Each number is 50 + 12 x the weight over its row's rms, rounded and kept within 0 to 99. Layers, rows and columns count from 0. The size before them is the row's rms in percent of the matrix's.

# layer 10 MLP down (transposed), 512x128, rms 0.202, rows 182-209, columns 0-127
095:51 42 55 57 54 66 32 57 63 51 68 45 50 58 20 54 31 43 48 38 57 58 64 52 55 52 64 61 59 52 79 53 55 58 61 52 48 41 42 54 38 62 67 61 66 48 53 66 51 87 58 67 43 51 50 57 51 25 54 46 73 41 66 69 54 59 46 42 40 35 54 68 49 56 56 61 49 15 58 28 45 50 61 51 41 50 51 37 46 62 43 61 38 33 50 38 56 71 42 63 62 55 54 51 51 18 51 30 54 49 53 42 50 22 47 54 33 52 57 54 65 61 31 65 51 55 46 59
096:42 40 36 67 52 60 51 49 53 54 63 43 52 50 43 56 40 52 54 51 53 34 53 59 47 66 42 30 37 53 59 49 60 71 70 74 66 56 48 40 33 56 41 75 56 36 45 37 49 35 56 48 37 47 32 59 47 54 43 39 56 63 53 49 76 39 40 48 41 48 55 58 43 42 53 33 29 51 41 38 40 38 50 70 50 49 66 42 34 53 51 38 58 71 46 63 63 29 36 47 31 38 37 69 20 66 41 48 58 35 22 55 44 80 30 35 52 41 51 42 66 37 48 36 48 73 49 45
101:56 28 57 80 42 43 55 44 57 50 47 67 22 34 36 39 51 35 58 41 37 67 64 60 37 47 64 46 64 65 49 58 60 30 61 62 60 66 82 56 47 57 47 43 49 37 61 50 53 39 45 45 51 46 54 24 54 56 41 47 25 68 50 41 47 44 41 57 55 52 59 43 55 54 49 36 45 36 59 80 52 46 52 61 44 47 51 65 43 41 65 62 45 39 38 36 46 43 55 34 46 25 50 55 36 53 37 40 30 58 32 49 48 44 46 61 62 39 59 29 44 33 37 69 67 58 63 75
070:42 62 65 51 63 61 55 39 60 44 44 52 61 39 60 32 49 36 50 33 47 61 63 27 43 52 39 30 42 53 34 60 55 53 63 57 45 38 61 59 44 35 31 38 51 36 49 27 35 33 55 44 47 68 48 54 41 47 23 58 38 45 28 39 31 62 50 72 46 51 48 57 36 38 57 53 51 67 61 46 37 42 49 48 52 32 72 52 42 47 39 40 49 46 60 65 31 62 61 51 35 49 41 40 69 87 44 53 64 53 44 60 70 59 67 55 51 64 52 65 37 48 42 27 46 58 30 66
094:35 48 53 61 54 45 56 28 60 33 66 34 64 49 61 31 55 71 50 40 59 55 52 43 40 48 35 50 61 40 59 68 46 47 58 62 63 30 64 43 38 68 38 58 65 48 60 54 43 60 43 31 63 57 47 13 43 44 36 59 52 38 57 51 53 40 70 42 61 67 52 44 49 46 38 52 61 47 54 49 40 62 52 38 66 43 47 30 45 58 47 38 53 81 56 50 73 53 44 52 69 61 59 41 53 52 60 59 48 35 62 51 80 52 54 51 40 50 66 73 57 37 18 35 50 47 78 42
105:52 40 53 49 23 45 50 51 45 59 67 43 36 44 30 54 46 46 25 66 48 32 30 35 59 46 37 71 55 47 66 56 52 36 37 67 54 67 39 48 41 47 45 55 44 50 27 72 56 47 41 53 76 72 48 63 45 78 45 48 49 63 53 33 54 62 66 38 44 47 57 38 51 47 38 77 54 62 45 31 45 52 46 52 50 52 28 41 55 44 36 52 68 49 37 51 34 39 47 66 47 61 56 50 80 49 66 33 41 39 40 71 40 74 51 61 56 38 50 41 54 47 51 40 28 59 49 67
103:43 52 56 63 76 43 53 57 48 56 38 46 55 46 44 38 61 35 50 45 64 62 45 52 40 66 63 41 53 29 37 40 43 73 32 52 43 56 76 39 60 36 51 43 52 51 67 62 44 31 30 47 37 63 43 56 25 60 59 61 53 38 64 56 47 50 49 64 62 58 36 40 50 39 48 69 37 49 47 52 51 76 47 42 47 48 59 53 50 49 45 55 59 56 66 59 47 56 49 54 54 47 58 44 51 15 67 33 65 57 43 30 44 23 57 34 46 64 59 99 48 49 60 52 49 70 53 53
102:57 57 72 54 60 57 41 53 46 59 40 65 54 43 50 59 61 51 55 66 58 33 44 53 48 59 34 38 34 40 57 58 65 44 54 67 50 68 38 76 36 67 60 46 54 36 42 49 38 77 32 42 18 32 42 50 47 39 32 56 32 47 48 47 62 64 64 38 35 49 60 69 41 54 53 44 65 55 55 37 31 53 81 50 55 33 50 70 48 69 43 44 40 45 62 79 31 47 45 51 44 65 50 55 35 46 36 50 54 71 54 46 46 60 41 68 66 51 62 40 36 42 43 51 35 55 48 30
099:62 49 63 50 52 21 55 47 41 50 71 51 27 58 47 37 62 31 33 56 65 48 64 44 62 36 43 62 51 28 54 49 27 42 59 51 44 65 40 46 47 29 51 58 47 47 60 22 54 46 39 62 55 45 73 40 45 37 47 54 58 43 33 47 69 61 60 34 46 58 64 60 45 42 44 52 53 40 67 30 47 39 36 52 62 57 53 48 36 54 58 69 47 65 49 23 33 56 68 26 52 31 61 56 32 39 55 37 39 58 51 25 57 54 44 66 62 65 61 55 44 29 53 50 57 62 73 42
105:41 64 48 68 44 59 47 47 57 56 73 54 55 49 56 41 42 46 51 47 41 48 47 53 41 39 66 43 63 46 45 33 56 50 70 33 37 37 26 58 47 57 42 48 33 56 62 40 56 44 29 42 15 44 37 27 55 57 45 41 39 51 56 62 62 63 44 45 47 56 47 53 32 59 65 35 33 60 46 69 51 58 34 47 54 66 61 69 64 60 50 32 48 47 65 48 51 40 45 48 47 49 56 41 36 85 54 45 59 43 73 55 72 64 42 60 46 26 70 93 56 51 55 50 58 45 56 50
088:38 50 43 34 72 50 53 53 50 46 46 46 64 49 58 30 40 43 42 46 46 54 50 69 39 48 47 39 58 53 48 57 61 43 49 69 53 50 59 33 46 42 48 65 62 38 37 57 49 53 52 54 28 37 30 38 53 72 45 55 55 42 31 56 41 59 48 55 64 55 75 34 31 48 53 71 55 63 73 64 57 52 12 46 34 41 54 22 58 41 48 51 50 47 63 40 23 57 50 34 57 65 41 31 63 30 52 26 50 65 45 41 42 40 66 51 69 38 39 70 43 39 39 48 68 70 53 48
097:40 49 61 66 50 84 70 45 54 57 48 48 68 37 47 46 61 43 43 36 53 57 55 37 38 20 45 56 69 63 32 45 52 41 62 25 42 57 64 57 56 56 41 49 37 41 65 44 38 35 68 65 65 47 40 58 37 53 45 59 18 39 64 31 35 57 48 45 62 42 60 41 71 55 57 49 45 50 33 60 48 42 68 35 47 60 60 48 64 47 28 59 60 57 57 41 57 41 36 57 45 32 43 48 61 36 45 35 30 49 60 50 48 70 33 46 32 40 58 44 53 68 42 34 47 64 28 42
098:41 47 40 64 55 44 53 76 45 52 74 36 62 34 61 47 46 69 23 66 40 22 84 45 63 54 62 43 49 56 39 66 37 42 48 49 55 56 77 55 63 44 35 81 53 61 68 65 54 51 64 53 73 57 46 56 29 65 39 53 52 42 48 55 65 52 40 66 52 66 56 58 61 60 46 40 42 35 63 58 62 45 46 49 36 52 57 57 48 41 42 61 54 42 49 32 48 45 57 52 71 53 60 44 56 59 29 67 54 55 57 63 24 36 56 31 55 62 39 58 50 49 42 60 46 57 35 52
094:50 59 53 66 58 37 56 70 54 20 57 40 50 61 64 68 45 44 43 30 58 73 30 40 60 54 33 35 54 45 47 57 49 36 48 36 63 57 39 58 84 36 58 38 61 43 68 24 42 52 68 53 53 71 45 42 55 54 54 31 35 54 55 57 63 50 37 51 31 50 43 58 51 49 40 51 41 32 70 40 25 42 42 78 43 42 42 46 30 55 40 27 56 71 57 68 61 55 52 55 47 52 47 40 47 64 42 59 52 40 35 56 42 37 52 39 47 38 39 24 37 52 54 42 42 58 64 49
110:72 39 63 61 44 35 17 56 74 59 72 46 43 41 41 50 40 54 44 59 67 50 50 72 61 80 50 59 52 55 50 54 36 58 55 49 43 69 56 54 30 50 31 47 44 58 39 49 62 27 58 52 44 37 37 67 41 53 57 55 43 62 54 33 46 50 36 52 33 48 47 23 55 19 35 34 48 36 53 54 65 30 45 55 23 53 58 47 53 53 46 45 53 55 41 59 37 48 40 38 54 46 50 60 25 54 46 65 49 52 41 44 36 51 39 47 51 61 75 45 56 48 78 57 63 32 57 40
089:33 39 61 55 63 38 75 58 24 54 52 45 66 58 49 28 55 56 49 25 55 58 55 45 49 55 58 40 59 43 58 32 35 44 43 44 56 42 29 65 46 70 40 60 55 50 63 62 44 54 58 46 40 61 44 39 38 65 53 52 43 44 49 43 53 49 48 56 60 49 32 56 65 49 65 68 40 55 56 56 49 39 41 83 40 58 30 46 71 37 39 54 53 54 58 63 47 61 76 45 50 33 63 49 56 44 56 42 41 46 69 63 65 69 32 42 50 11 46 78 64 52 53 44 37 57 30 40
098:13 60 45 45 51 65 52 53 51 53 32 41 65 62 61 51 53 68 72 53 71 68 50 61 36 56 69 40 29 41 60 55 57 53 41 55 60 48 41 55 59 42 26 63 48 52 44 60 56 34 55 50 24 35 39 85 38 37 52 59 69 46 68 67 56 57 27 62 38 51 45 65 43 46 63 67 52 73 49 48 56 64 32 69 57 51 63 50 57 40 47 50 35 44 46 58 39 36 36 30 52 48 41 63 54 46 49 48 59 56 46 46 48 67 68 49 58 68 35 34 50 57 60 63 40 53 36 44
091:61 74 47 43 52 49 33 51 55 44 40 61 55 50 49 35 51 58 63 51 54 60 51 42 58 54 53 45 30 45 52 48 50 59 48 49 37 51 71 39 38 19 46 68 52 53 67 64 47 41 43 68 53 50 54 87 47 61 41 63 67 45 58 64 54 52 47 42 37 53 50 51 69 27 54 45 56 69 53 66 56 45 38 17 53 39 45 50 60 39 53 54 31 63 51 36 56 61 46 56 54 53 61 33 61 71 47 51 68 66 76 21 39 28 55 42 56 51 39 38 47 70 56 47 64 79 51 64
098:51 54 57 59 58 53 48 42 79 57 49 46 53 50 48 26 40 43 34 52 33 42 49 55 48 65 63 38 46 36 43 41 47 48 68 68 48 56 48 54 48 60 42 61 36 62 44 68 67 43 47 29 58 74 51 76 55 62 41 61 72 60 38 46 79 48 51 63 57 58 50 47 44 44 28 51 33 47 42 60 48 56 64 36 43 46 42 39 20 32 50 50 52 48 29 27 49 37 63 63 38 39 55 64 44 68 34 39 55 62 35 54 39 72 57 53 53 51 47 18 44 68 30 46 44 52 37 39
093:59 66 41 47 37 44 51 61 46 48 65 42 65 45 64 45 43 47 51 37 83 39 57 55 53 70 64 61 51 47 26 70 27 46 45 63 49 44 54 57 45 29 65 39 51 64 57 41 56 46 45 58 63 52 46 24 47 44 36 56 61 54 54 65 45 40 55 60 46 60 41 50 70 48 25 66 55 60 38 48 65 62 32 33 49 52 40 58 53 61 27 44 53 39 49 53 75 45 45 46 44 54 31 46 51 48 48 41 53 38 45 60 46 54 65 65 18 44 66 66 40 64 18 36 58 50 62 24
113:32 55 42 47 57 57 67 48 62 60 72 44 27 53 70 65 54 35 49 44 36 33 53 56 42 38 48 41 66 45 63 37 36 61 55 51 68 74 72 47 47 48 51 55 49 32 36 48 48 44 38 34 72 46 51 70 57 81 49 25 38 62 39 64 46 33 43 36 67 48 36 32 76 41 75 52 51 49 58 52 41 55 54 55 53 48 44 36 80 38 40 60 62 59 49 51 63 49 34 49 40 63 48 54 57 61 50 57 52 48 46 30 66 47 49 41 68 50 59 52 35 65 59 32 49 43 62 65
091:43 42 47 61 46 42 50 48 44 40 57 59 24 61 45 24 52 82 43 38 31 53 62 48 54 35 52 51 67 54 44 41 47 37 58 42 83 39 96 50 67 71 49 48 62 66 37 51 53 55 57 58 76 53 37 52 49 55 54 41 65 63 60 44 47 56 70 47 54 49 50 52 55 59 34 48 38 46 48 64 30 55 56 50 60 46 60 68 55 63 45 89 48 57 46 61 46 39 52 71 60 44 46 57 50 49 52 49 37 52 55 20 46 40 42 61 48 57 45 48 50 53 56 54 48 21 57 53
101:46 44 51 49 54 48 53 50 60 47 56 44 51 71 40 53 46 69 47 44 75 49 63 53 55 60 52 53 54 60 54 72 42 36 50 50 49 57 69 59 63 34 35 49 41 41 67 41 66 74 46 42 54 52 61 26 53 55 64 41 52 45 43 78 34 35 48 39 47 48 28 50 68 46 44 55 59 43 49 59 65 41 59 48 30 70 56 52 50 65 59 42 74 29 68 63 70 44 74 67 63 41 46 43 51 32 44 51 35 63 51 47 39 60 41 61 19 66 84 66 64 45 63 54 48 48 60 60
098:42 44 62 46 58 70 55 28 56 65 37 59 65 60 62 49 39 60 55 58 51 63 30 54 44 64 65 42 54 36 56 65 56 35 40 50 65 46 75 79 68 44 57 44 45 45 61 45 63 33 61 72 55 41 53 56 62 59 39 65 54 47 46 43 26 61 54 43 60 39 50 67 47 58 60 69 48 39 57 42 54 55 24 38 45 59 44 66 50 70 42 36 64 73 39 31 58 61 46 45 45 52 36 47 61 57 58 41 59 66 40 52 26 44 60 37 68 39 57 08 52 47 62 52 50 45 52 43
077:52 40 43 43 34 61 21 48 85 47 56 84 38 57 41 60 44 58 54 64 53 22 37 62 39 69 61 38 55 63 23 42 36 58 52 38 33 38 57 35 54 40 42 49 24 37 62 73 66 50 55 46 46 56 44 57 52 47 55 45 52 32 58 67 55 32 42 63 56 48 51 59 43 46 66 53 53 32 51 36 47 46 57 47 42 42 55 57 64 63 40 53 51 38 41 63 36 46 49 70 58 70 55 31 59 51 48 28 58 51 50 46 43 28 45 47 47 30 55 72 63 41 64 46 41 43 52 37
107:65 60 72 58 47 38 58 64 37 35 27 45 59 56 57 46 38 48 26 57 55 44 57 52 69 62 58 41 51 23 45 57 46 50 62 39 44 52 45 36 44 42 44 71 36 52 63 32 28 51 29 67 64 52 49 67 46 69 58 38 49 65 49 21 43 53 41 59 44 57 46 42 66 41 35 44 36 67 34 47 63 26 48 39 67 53 52 57 52 63 63 41 40 58 50 42 44 56 73 59 42 29 46 49 53 48 34 49 54 61 68 40 48 43 48 35 60 72 43 56 57 54 49 68 20 55 47 75
097:46 46 48 37 59 68 43 52 27 68 40 49 60 47 79 57 33 66 50 53 52 53 51 38 56 49 43 55 61 42 48 38 45 29 49 38 47 41 69 53 29 42 52 52 59 66 45 27 48 43 38 55 44 54 59 27 76 66 52 60 52 29 39 58 44 67 46 36 56 50 38 73 36 47 41 55 41 40 47 51 36 33 50 40 43 52 64 67 58 45 41 61 61 72 47 58 40 69 28 65 45 48 43 44 59 43 48 72 66 39 71 51 60 84 34 49 41 70 57 65 39 49 56 57 37 30 43 55
101:60 42 61 68 45 61 65 60 36 59 75 41 40 44 68 66 46 53 44 71 52 53 56 44 48 40 50 40 66 47 46 54 52 36 44 44 17 38 52 45 35 65 52 60 69 48 49 54 37 59 58 50 79 67 65 71 42 33 60 63 71 46 58 45 67 66 71 48 19 49 43 44 26 36 34 50 43 51 52 63 47 71 52 34 48 40 43 64 41 44 62 38 61 38 39 59 63 46 64 49 30 70 53 66 46 56 36 55 43 44 45 61 47 27 50 60 25 47 48 42 44 45 51 50 54 63 46 49
# layer 10 MLP up, 512x128, rms 0.22, rows 183-209, columns 0-127
091:66 46 37 50 62 40 46 48 41 55 61 47 35 66 42 48 50 43 39 42 54 65 43 48 61 45 51 56 68 62 56 32 40 46 58 48 44 64 56 26 43 48 27 48 30 79 45 33 38 29 74 47 85 41 33 65 46 51 74 52 71 52 52 53 58 54 40 52 48 71 61 58 47 54 37 50 43 27 53 48 35 35 52 58 58 60 28 57 67 58 34 33 46 64 65 41 44 56 64 58 47 55 41 28 39 45 31 45 52 48 45 43 58 46 57 40 35 34 56 44 35 59 26 68 49 56 57 67
094:36 33 39 55 49 51 50 39 58 65 33 50 43 46 42 49 59 37 47 28 48 54 55 40 40 69 45 43 41 63 47 68 59 40 63 78 47 44 32 48 53 59 46 55 49 61 35 52 53 54 24 52 35 42 33 45 52 56 48 42 26 70 42 53 57 50 33 52 64 50 43 31 50 52 40 36 64 62 43 76 50 41 59 41 47 51 44 52 70 43 64 38 52 42 32 55 74 53 45 46 64 68 67 49 41 66 73 38 18 24 58 35 61 54 51 53 63 58 41 58 19 52 57 28 50 43 43 56
084:48 51 59 43 50 65 43 40 63 50 55 58 28 39 71 60 56 56 51 37 31 42 68 50 61 45 55 64 44 62 65 42 45 46 61 35 28 54 59 55 52 50 69 71 63 78 59 62 48 58 57 58 74 64 52 62 25 51 65 49 29 38 49 50 20 44 48 65 44 48 46 49 44 39 63 58 49 56 41 39 50 47 55 43 61 39 41 39 42 50 45 43 59 57 54 52 59 55 41 61 63 59 49 49 41 43 55 54 27 44 72 56 60 47 40 31 35 25 60 31 45 88 39 61 40 22 60 47
104:55 49 43 48 53 74 57 51 52 38 58 57 30 48 45 60 51 51 65 33 51 48 61 45 45 52 56 45 26 35 44 67 38 68 45 49 33 59 54 80 68 28 53 50 53 53 68 42 60 57 50 47 50 50 45 34 40 52 52 36 55 58 35 47 40 14 54 67 52 43 42 68 60 63 56 51 50 29 45 54 35 63 47 33 67 34 47 46 76 50 51 33 34 55 41 47 70 45 29 39 52 50 52 60 67 63 58 57 48 43 54 47 33 59 34 33 68 53 51 77 48 51 59 67 18 39 46 62
110:41 56 39 53 56 58 39 66 54 52 54 54 31 60 40 59 49 59 48 47 56 44 52 24 48 50 53 53 47 58 54 59 56 53 71 50 65 54 52 59 71 47 61 59 62 40 58 54 50 63 16 69 68 56 67 56 36 57 45 61 61 49 48 28 43 45 46 69 68 47 32 40 23 36 57 45 46 36 51 16 65 59 18 66 49 33 54 59 59 60 49 47 32 47 31 44 63 48 52 39 65 68 47 25 66 34 72 55 55 42 63 49 63 51 56 46 59 45 34 38 60 36 56 43 32 38 54 61
103:53 50 55 67 42 48 54 46 39 51 34 42 21 45 50 47 57 31 43 39 43 60 51 53 51 22 51 63 48 26 56 59 76 53 41 49 24 45 77 62 87 62 46 49 46 59 62 41 54 54 49 54 55 49 75 54 52 42 51 26 48 57 47 48 38 31 53 59 54 68 76 58 39 33 49 41 59 28 52 57 42 64 55 60 29 53 44 49 39 45 41 48 56 48 52 39 26 60 44 66 53 55 38 40 54 38 48 51 57 44 65 41 45 41 48 45 67 20 56 57 49 51 59 53 27 21 57 49
088:22 51 85 56 59 48 50 48 42 54 38 47 52 31 36 58 36 58 39 43 48 60 42 50 48 66 38 38 24 37 52 39 57 44 76 60 50 65 41 45 59 31 47 63 37 65 49 46 49 69 45 53 65 33 30 72 59 43 45 43 45 28 45 43 70 59 34 64 35 34 41 55 64 50 48 77 46 65 60 48 43 49 56 47 55 66 74 66 37 54 46 68 52 51 70 63 35 47 35 43 55 55 67 40 42 52 38 37 48 64 59 32 57 45 60 54 56 45 72 53 50 35 42 60 41 53 35 51
106:51 62 45 56 49 45 60 52 45 44 54 52 61 46 41 45 63 39 65 26 60 68 36 76 65 64 48 53 46 43 44 50 54 55 50 29 43 45 77 31 59 33 39 31 73 46 45 51 54 35 49 48 21 50 46 43 55 23 54 63 76 69 41 35 47 47 60 50 59 53 57 50 64 36 56 47 62 41 58 48 62 65 26 27 65 61 47 31 48 57 42 51 37 47 40 28 44 49 49 52 63 53 70 34 50 50 62 39 47 44 61 38 46 61 71 53 20 53 39 43 74 51 57 36 40 39 53 63
111:43 50 64 22 60 48 54 55 43 32 54 69 46 43 54 53 56 53 45 48 50 51 53 37 60 54 43 49 66 37 44 51 36 62 66 67 55 59 52 53 43 49 70 63 54 55 73 69 42 45 55 58 55 41 32 70 31 34 45 68 35 64 47 29 37 73 30 75 67 35 38 65 77 46 44 62 39 51 52 52 29 61 56 61 68 51 51 52 65 46 37 57 59 50 41 63 33 43 63 57 65 58 69 64 50 53 40 33 44 60 53 39 41 50 36 48 34 42 39 46 55 52 35 65 79 32 35 60
092:33 40 67 27 72 71 58 39 39 46 33 79 43 38 52 32 36 66 46 57 45 48 30 67 51 45 39 58 37 19 38 36 57 42 57 65 57 51 46 53 53 66 48 43 42 60 63 63 46 59 32 51 63 46 50 55 40 35 71 34 51 33 47 51 56 65 65 75 62 63 34 52 52 32 50 46 37 60 52 53 67 66 47 33 67 64 48 47 48 59 70 44 50 44 52 50 48 61 47 48 36 49 51 44 56 44 28 53 50 26 46 37 44 40 66 58 50 42 51 49 33 58 59 65 28 44 35 70
097:56 57 36 40 58 34 42 49 36 56 38 56 44 70 40 71 56 44 44 48 43 36 37 52 45 43 41 57 52 54 44 50 53 45 54 47 58 61 40 33 60 60 36 46 74 51 43 28 57 49 34 64 39 48 66 51 53 60 54 71 62 48 37 60 42 60 54 42 33 26 44 74 58 46 49 61 75 50 50 59 54 61 36 58 60 55 59 68 36 56 42 37 54 46 49 72 71 91 44 50 35 60 56 50 56 49 75 47 74 49 55 61 46 48 66 67 60 21 56 46 32 44 42 58 52 69 67 66
095:56 43 55 56 41 56 61 52 54 57 33 52 41 60 40 66 40 42 35 65 37 29 72 69 58 71 52 40 52 46 54 61 44 64 46 43 50 61 70 51 46 42 36 67 66 84 39 69 56 46 59 53 67 43 54 45 42 53 53 49 50 48 59 45 51 51 42 50 22 79 70 27 49 61 40 55 58 17 64 48 42 67 55 56 52 44 55 54 43 51 58 43 40 40 68 42 54 37 48 49 46 42 64 34 47 35 48 58 49 58 66 80 28 33 71 46 32 46 41 35 55 56 40 55 31 48 45 38
096:53 52 68 32 51 69 57 52 42 81 58 67 65 71 38 51 37 32 43 50 68 56 67 34 43 49 52 59 52 42 54 57 50 46 50 52 45 63 46 54 38 43 33 54 39 41 41 66 53 63 44 56 46 69 43 69 41 45 45 53 43 45 30 48 50 49 33 40 66 44 63 59 50 61 39 33 80 63 43 62 41 50 63 65 54 18 58 47 41 62 53 46 32 62 49 54 48 60 50 66 55 69 42 58 47 32 44 36 39 33 62 42 52 37 77 39 63 47 18 58 52 62 46 39 37 34 30 53
105:58 17 72 50 62 47 52 42 41 35 46 40 36 38 40 59 50 61 63 60 38 40 58 58 37 55 55 43 45 54 45 68 46 56 64 65 45 43 65 66 82 36 55 29 61 52 45 62 48 27 48 62 39 55 49 62 48 65 40 54 40 55 50 47 49 45 47 47 47 61 50 54 36 73 53 53 44 35 67 70 61 47 31 48 36 63 61 61 55 57 50 63 54 27 29 45 31 59 56 52 61 67 70 60 40 60 63 36 69 39 63 34 65 60 58 43 71 41 48 36 40 47 68 40 39 56 29 33
087:64 66 45 42 40 36 33 44 63 37 31 59 28 45 52 37 61 39 49 58 48 55 49 58 43 50 34 42 53 62 41 56 70 83 52 46 47 57 50 36 56 41 89 51 38 21 41 52 70 36 40 69 42 61 60 49 51 56 46 58 43 50 50 42 45 54 49 54 55 55 58 43 45 31 43 50 63 33 36 41 59 79 50 44 50 44 41 67 57 66 48 45 52 69 42 40 32 43 49 47 36 81 64 72 59 51 37 37 50 48 49 39 37 28 44 45 60 70 33 70 47 48 55 41 41 62 62 56
101:83 59 55 47 57 52 42 35 47 59 39 55 50 56 55 41 51 54 52 28 45 64 32 51 59 51 34 51 57 43 45 42 77 46 52 45 54 60 59 42 57 55 46 54 28 44 56 27 43 47 53 52 67 57 49 56 34 64 47 41 50 29 23 51 49 33 33 41 55 47 53 41 51 17 34 63 43 43 56 55 69 51 45 41 23 41 56 47 61 57 38 51 44 60 52 19 61 74 21 52 53 46 62 51 57 45 60 58 58 51 59 34 21 48 50 67 51 36 64 66 34 45 56 43 56 46 61 76
087:31 32 41 68 51 65 64 45 37 41 40 81 48 38 36 35 72 53 50 65 70 41 45 49 46 42 37 55 36 50 54 58 40 51 64 58 53 60 33 61 60 46 47 47 45 58 58 44 42 46 41 63 48 51 46 41 60 49 46 47 62 43 42 62 52 40 46 64 61 59 33 49 60 67 61 53 33 29 54 73 52 40 42 38 49 51 54 72 53 58 53 33 31 71 45 53 72 35 55 29 42 52 65 36 45 63 69 50 65 46 88 52 35 49 31 29 69 57 40 29 58 45 65 49 38 62 45 45
101:74 58 56 43 27 45 50 46 58 37 26 36 46 49 54 56 56 54 35 60 54 64 57 34 34 56 59 39 44 39 53 64 72 58 35 55 45 53 52 40 63 51 25 66 58 56 35 52 62 46 38 42 67 60 50 55 55 42 63 45 57 43 42 50 56 39 47 51 45 68 82 54 47 47 64 49 69 36 48 61 53 46 34 57 32 64 54 45 49 38 53 52 75 56 50 37 35 62 53 62 50 65 62 47 36 49 44 49 61 52 33 34 59 29 36 62 64 35 65 23 56 38 18 26 58 33 60 47
107:47 55 43 77 40 37 44 45 31 55 25 56 35 68 59 67 63 58 33 68 52 46 59 52 25 32 58 49 22 47 49 40 70 68 46 79 37 53 45 36 75 43 47 62 53 42 62 53 52 50 62 49 54 48 35 35 33 36 43 61 56 72 49 57 33 39 40 70 57 41 59 36 47 58 65 46 67 51 59 59 51 51 59 69 54 37 45 45 42 68 61 46 51 71 37 46 35 47 54 46 50 61 50 61 23 46 66 57 56 41 35 42 47 49 39 36 45 54 43 51 64 64 46 59 37 50 71 68
108:33 38 51 52 29 49 41 45 50 48 56 46 48 66 38 43 63 43 33 43 42 53 46 46 74 36 76 71 39 62 52 48 33 48 40 42 40 34 46 48 43 54 46 36 33 69 50 80 59 62 50 56 65 65 47 58 47 22 50 55 64 64 36 47 56 51 40 57 44 50 47 45 45 36 28 76 53 35 39 41 60 50 61 55 36 66 70 31 44 63 49 43 55 33 62 64 64 40 53 61 36 55 54 39 68 54 51 50 55 38 42 70 49 37 72 29 48 65 41 37 57 36 67 37 59 71 37 36
106:48 56 45 61 54 48 38 63 57 49 63 81 33 45 69 57 47 38 37 46 58 46 44 63 47 49 49 44 41 35 18 55 49 59 46 48 49 59 63 44 57 51 34 62 70 46 53 66 50 29 25 62 61 37 35 49 34 64 47 53 47 46 33 70 46 53 47 51 53 34 70 57 42 58 63 51 56 41 66 86 54 56 52 36 58 59 35 35 40 53 77 40 41 45 32 50 48 54 36 36 56 47 57 36 25 71 53 42 68 42 49 41 47 46 59 51 32 58 19 55 43 38 42 54 48 60 58 28
100:26 51 54 57 76 40 31 61 41 52 46 38 20 44 63 31 37 55 55 47 25 60 57 42 61 58 51 76 43 54 53 33 61 67 65 58 60 60 58 41 42 63 24 55 53 58 37 43 47 30 70 47 44 54 40 54 56 49 42 68 53 51 50 35 92 62 49 64 31 38 64 37 56 38 70 55 53 45 51 64 56 49 41 37 45 45 49 49 60 51 47 63 49 52 42 45 41 61 53 20 49 41 54 35 51 34 43 56 62 44 69 43 62 55 49 45 45 49 47 49 39 60 46 53 47 67 69 26
100:62 65 38 46 50 52 35 18 35 46 46 39 32 63 66 47 28 67 55 48 32 54 55 54 29 69 25 59 48 47 55 39 65 28 42 42 54 39 41 38 46 73 55 53 52 58 39 62 46 40 44 56 49 52 48 81 67 40 34 59 54 56 77 35 46 52 45 59 45 58 51 47 57 54 43 63 57 49 37 47 53 53 53 31 63 53 34 56 57 65 32 83 44 73 65 26 64 50 66 44 48 48 29 50 35 62 50 48 47 62 52 53 40 55 43 30 51 44 46 66 25 43 53 48 55 47 54 48
080:53 44 30 62 62 39 75 41 32 58 31 46 39 42 39 47 73 57 42 56 55 61 52 34 36 39 46 51 59 39 63 53 57 55 47 52 70 48 58 36 71 54 38 45 56 60 58 58 53 45 47 44 44 45 53 49 48 45 55 43 84 54 51 49 58 42 52 24 72 59 38 40 71 63 45 54 48 53 39 69 58 33 44 43 69 59 44 60 49 46 56 34 48 46 56 38 48 62 38 48 38 61 59 43 33 80 44 49 51 68 47 23 74 79 55 34 26 58 59 32 62 51 77 49 52 51 63 49
094:42 33 54 64 41 48 79 50 54 43 43 46 56 60 35 61 41 43 28 71 51 56 47 56 51 44 49 75 59 63 42 46 50 48 59 49 49 32 35 35 67 61 44 51 63 39 36 39 40 61 39 57 62 48 59 64 45 66 30 41 56 40 41 53 65 67 36 74 71 44 52 51 60 62 34 51 44 39 52 38 57 57 32 45 42 51 26 53 61 41 61 57 42 65 40 48 47 33 48 31 51 69 54 59 57 76 42 46 43 43 50 42 89 44 64 49 72 47 58 36 62 36 50 37 44 75 57 36
106:43 45 39 48 35 48 38 48 31 60 44 46 54 55 41 43 39 34 37 23 47 52 43 48 38 50 62 56 55 74 52 69 49 41 60 63 65 60 41 55 32 64 61 35 50 41 16 57 31 49 45 60 56 68 52 59 41 23 60 58 51 66 61 63 42 75 72 62 67 50 24 58 67 36 57 54 56 18 53 62 46 49 45 49 49 38 61 50 70 63 37 55 55 47 44 65 40 38 49 60 39 32 46 49 41 51 44 62 40 65 50 60 26 49 35 33 37 48 59 59 64 64 58 47 34 50 44 57
114:46 44 32 49 69 40 61 48 48 37 55 53 70 47 54 47 39 27 57 83 49 65 19 49 71 59 59 33 45 43 45 44 52 37 47 48 62 79 50 43 61 49 70 47 48 51 47 45 71 52 58 62 52 53 68 52 66 46 41 53 50 61 42 37 39 47 34 43 72 43 60 64 66 40 61 36 44 46 46 57 52 48 40 60 29 31 69 50 43 69 43 48 47 36 43 46 40 59 51 58 76 69 64 70 74 49 42 62 52 68 42 41 53 35 41 45 34 31 61 30 36 46 51 45 66 50 45 57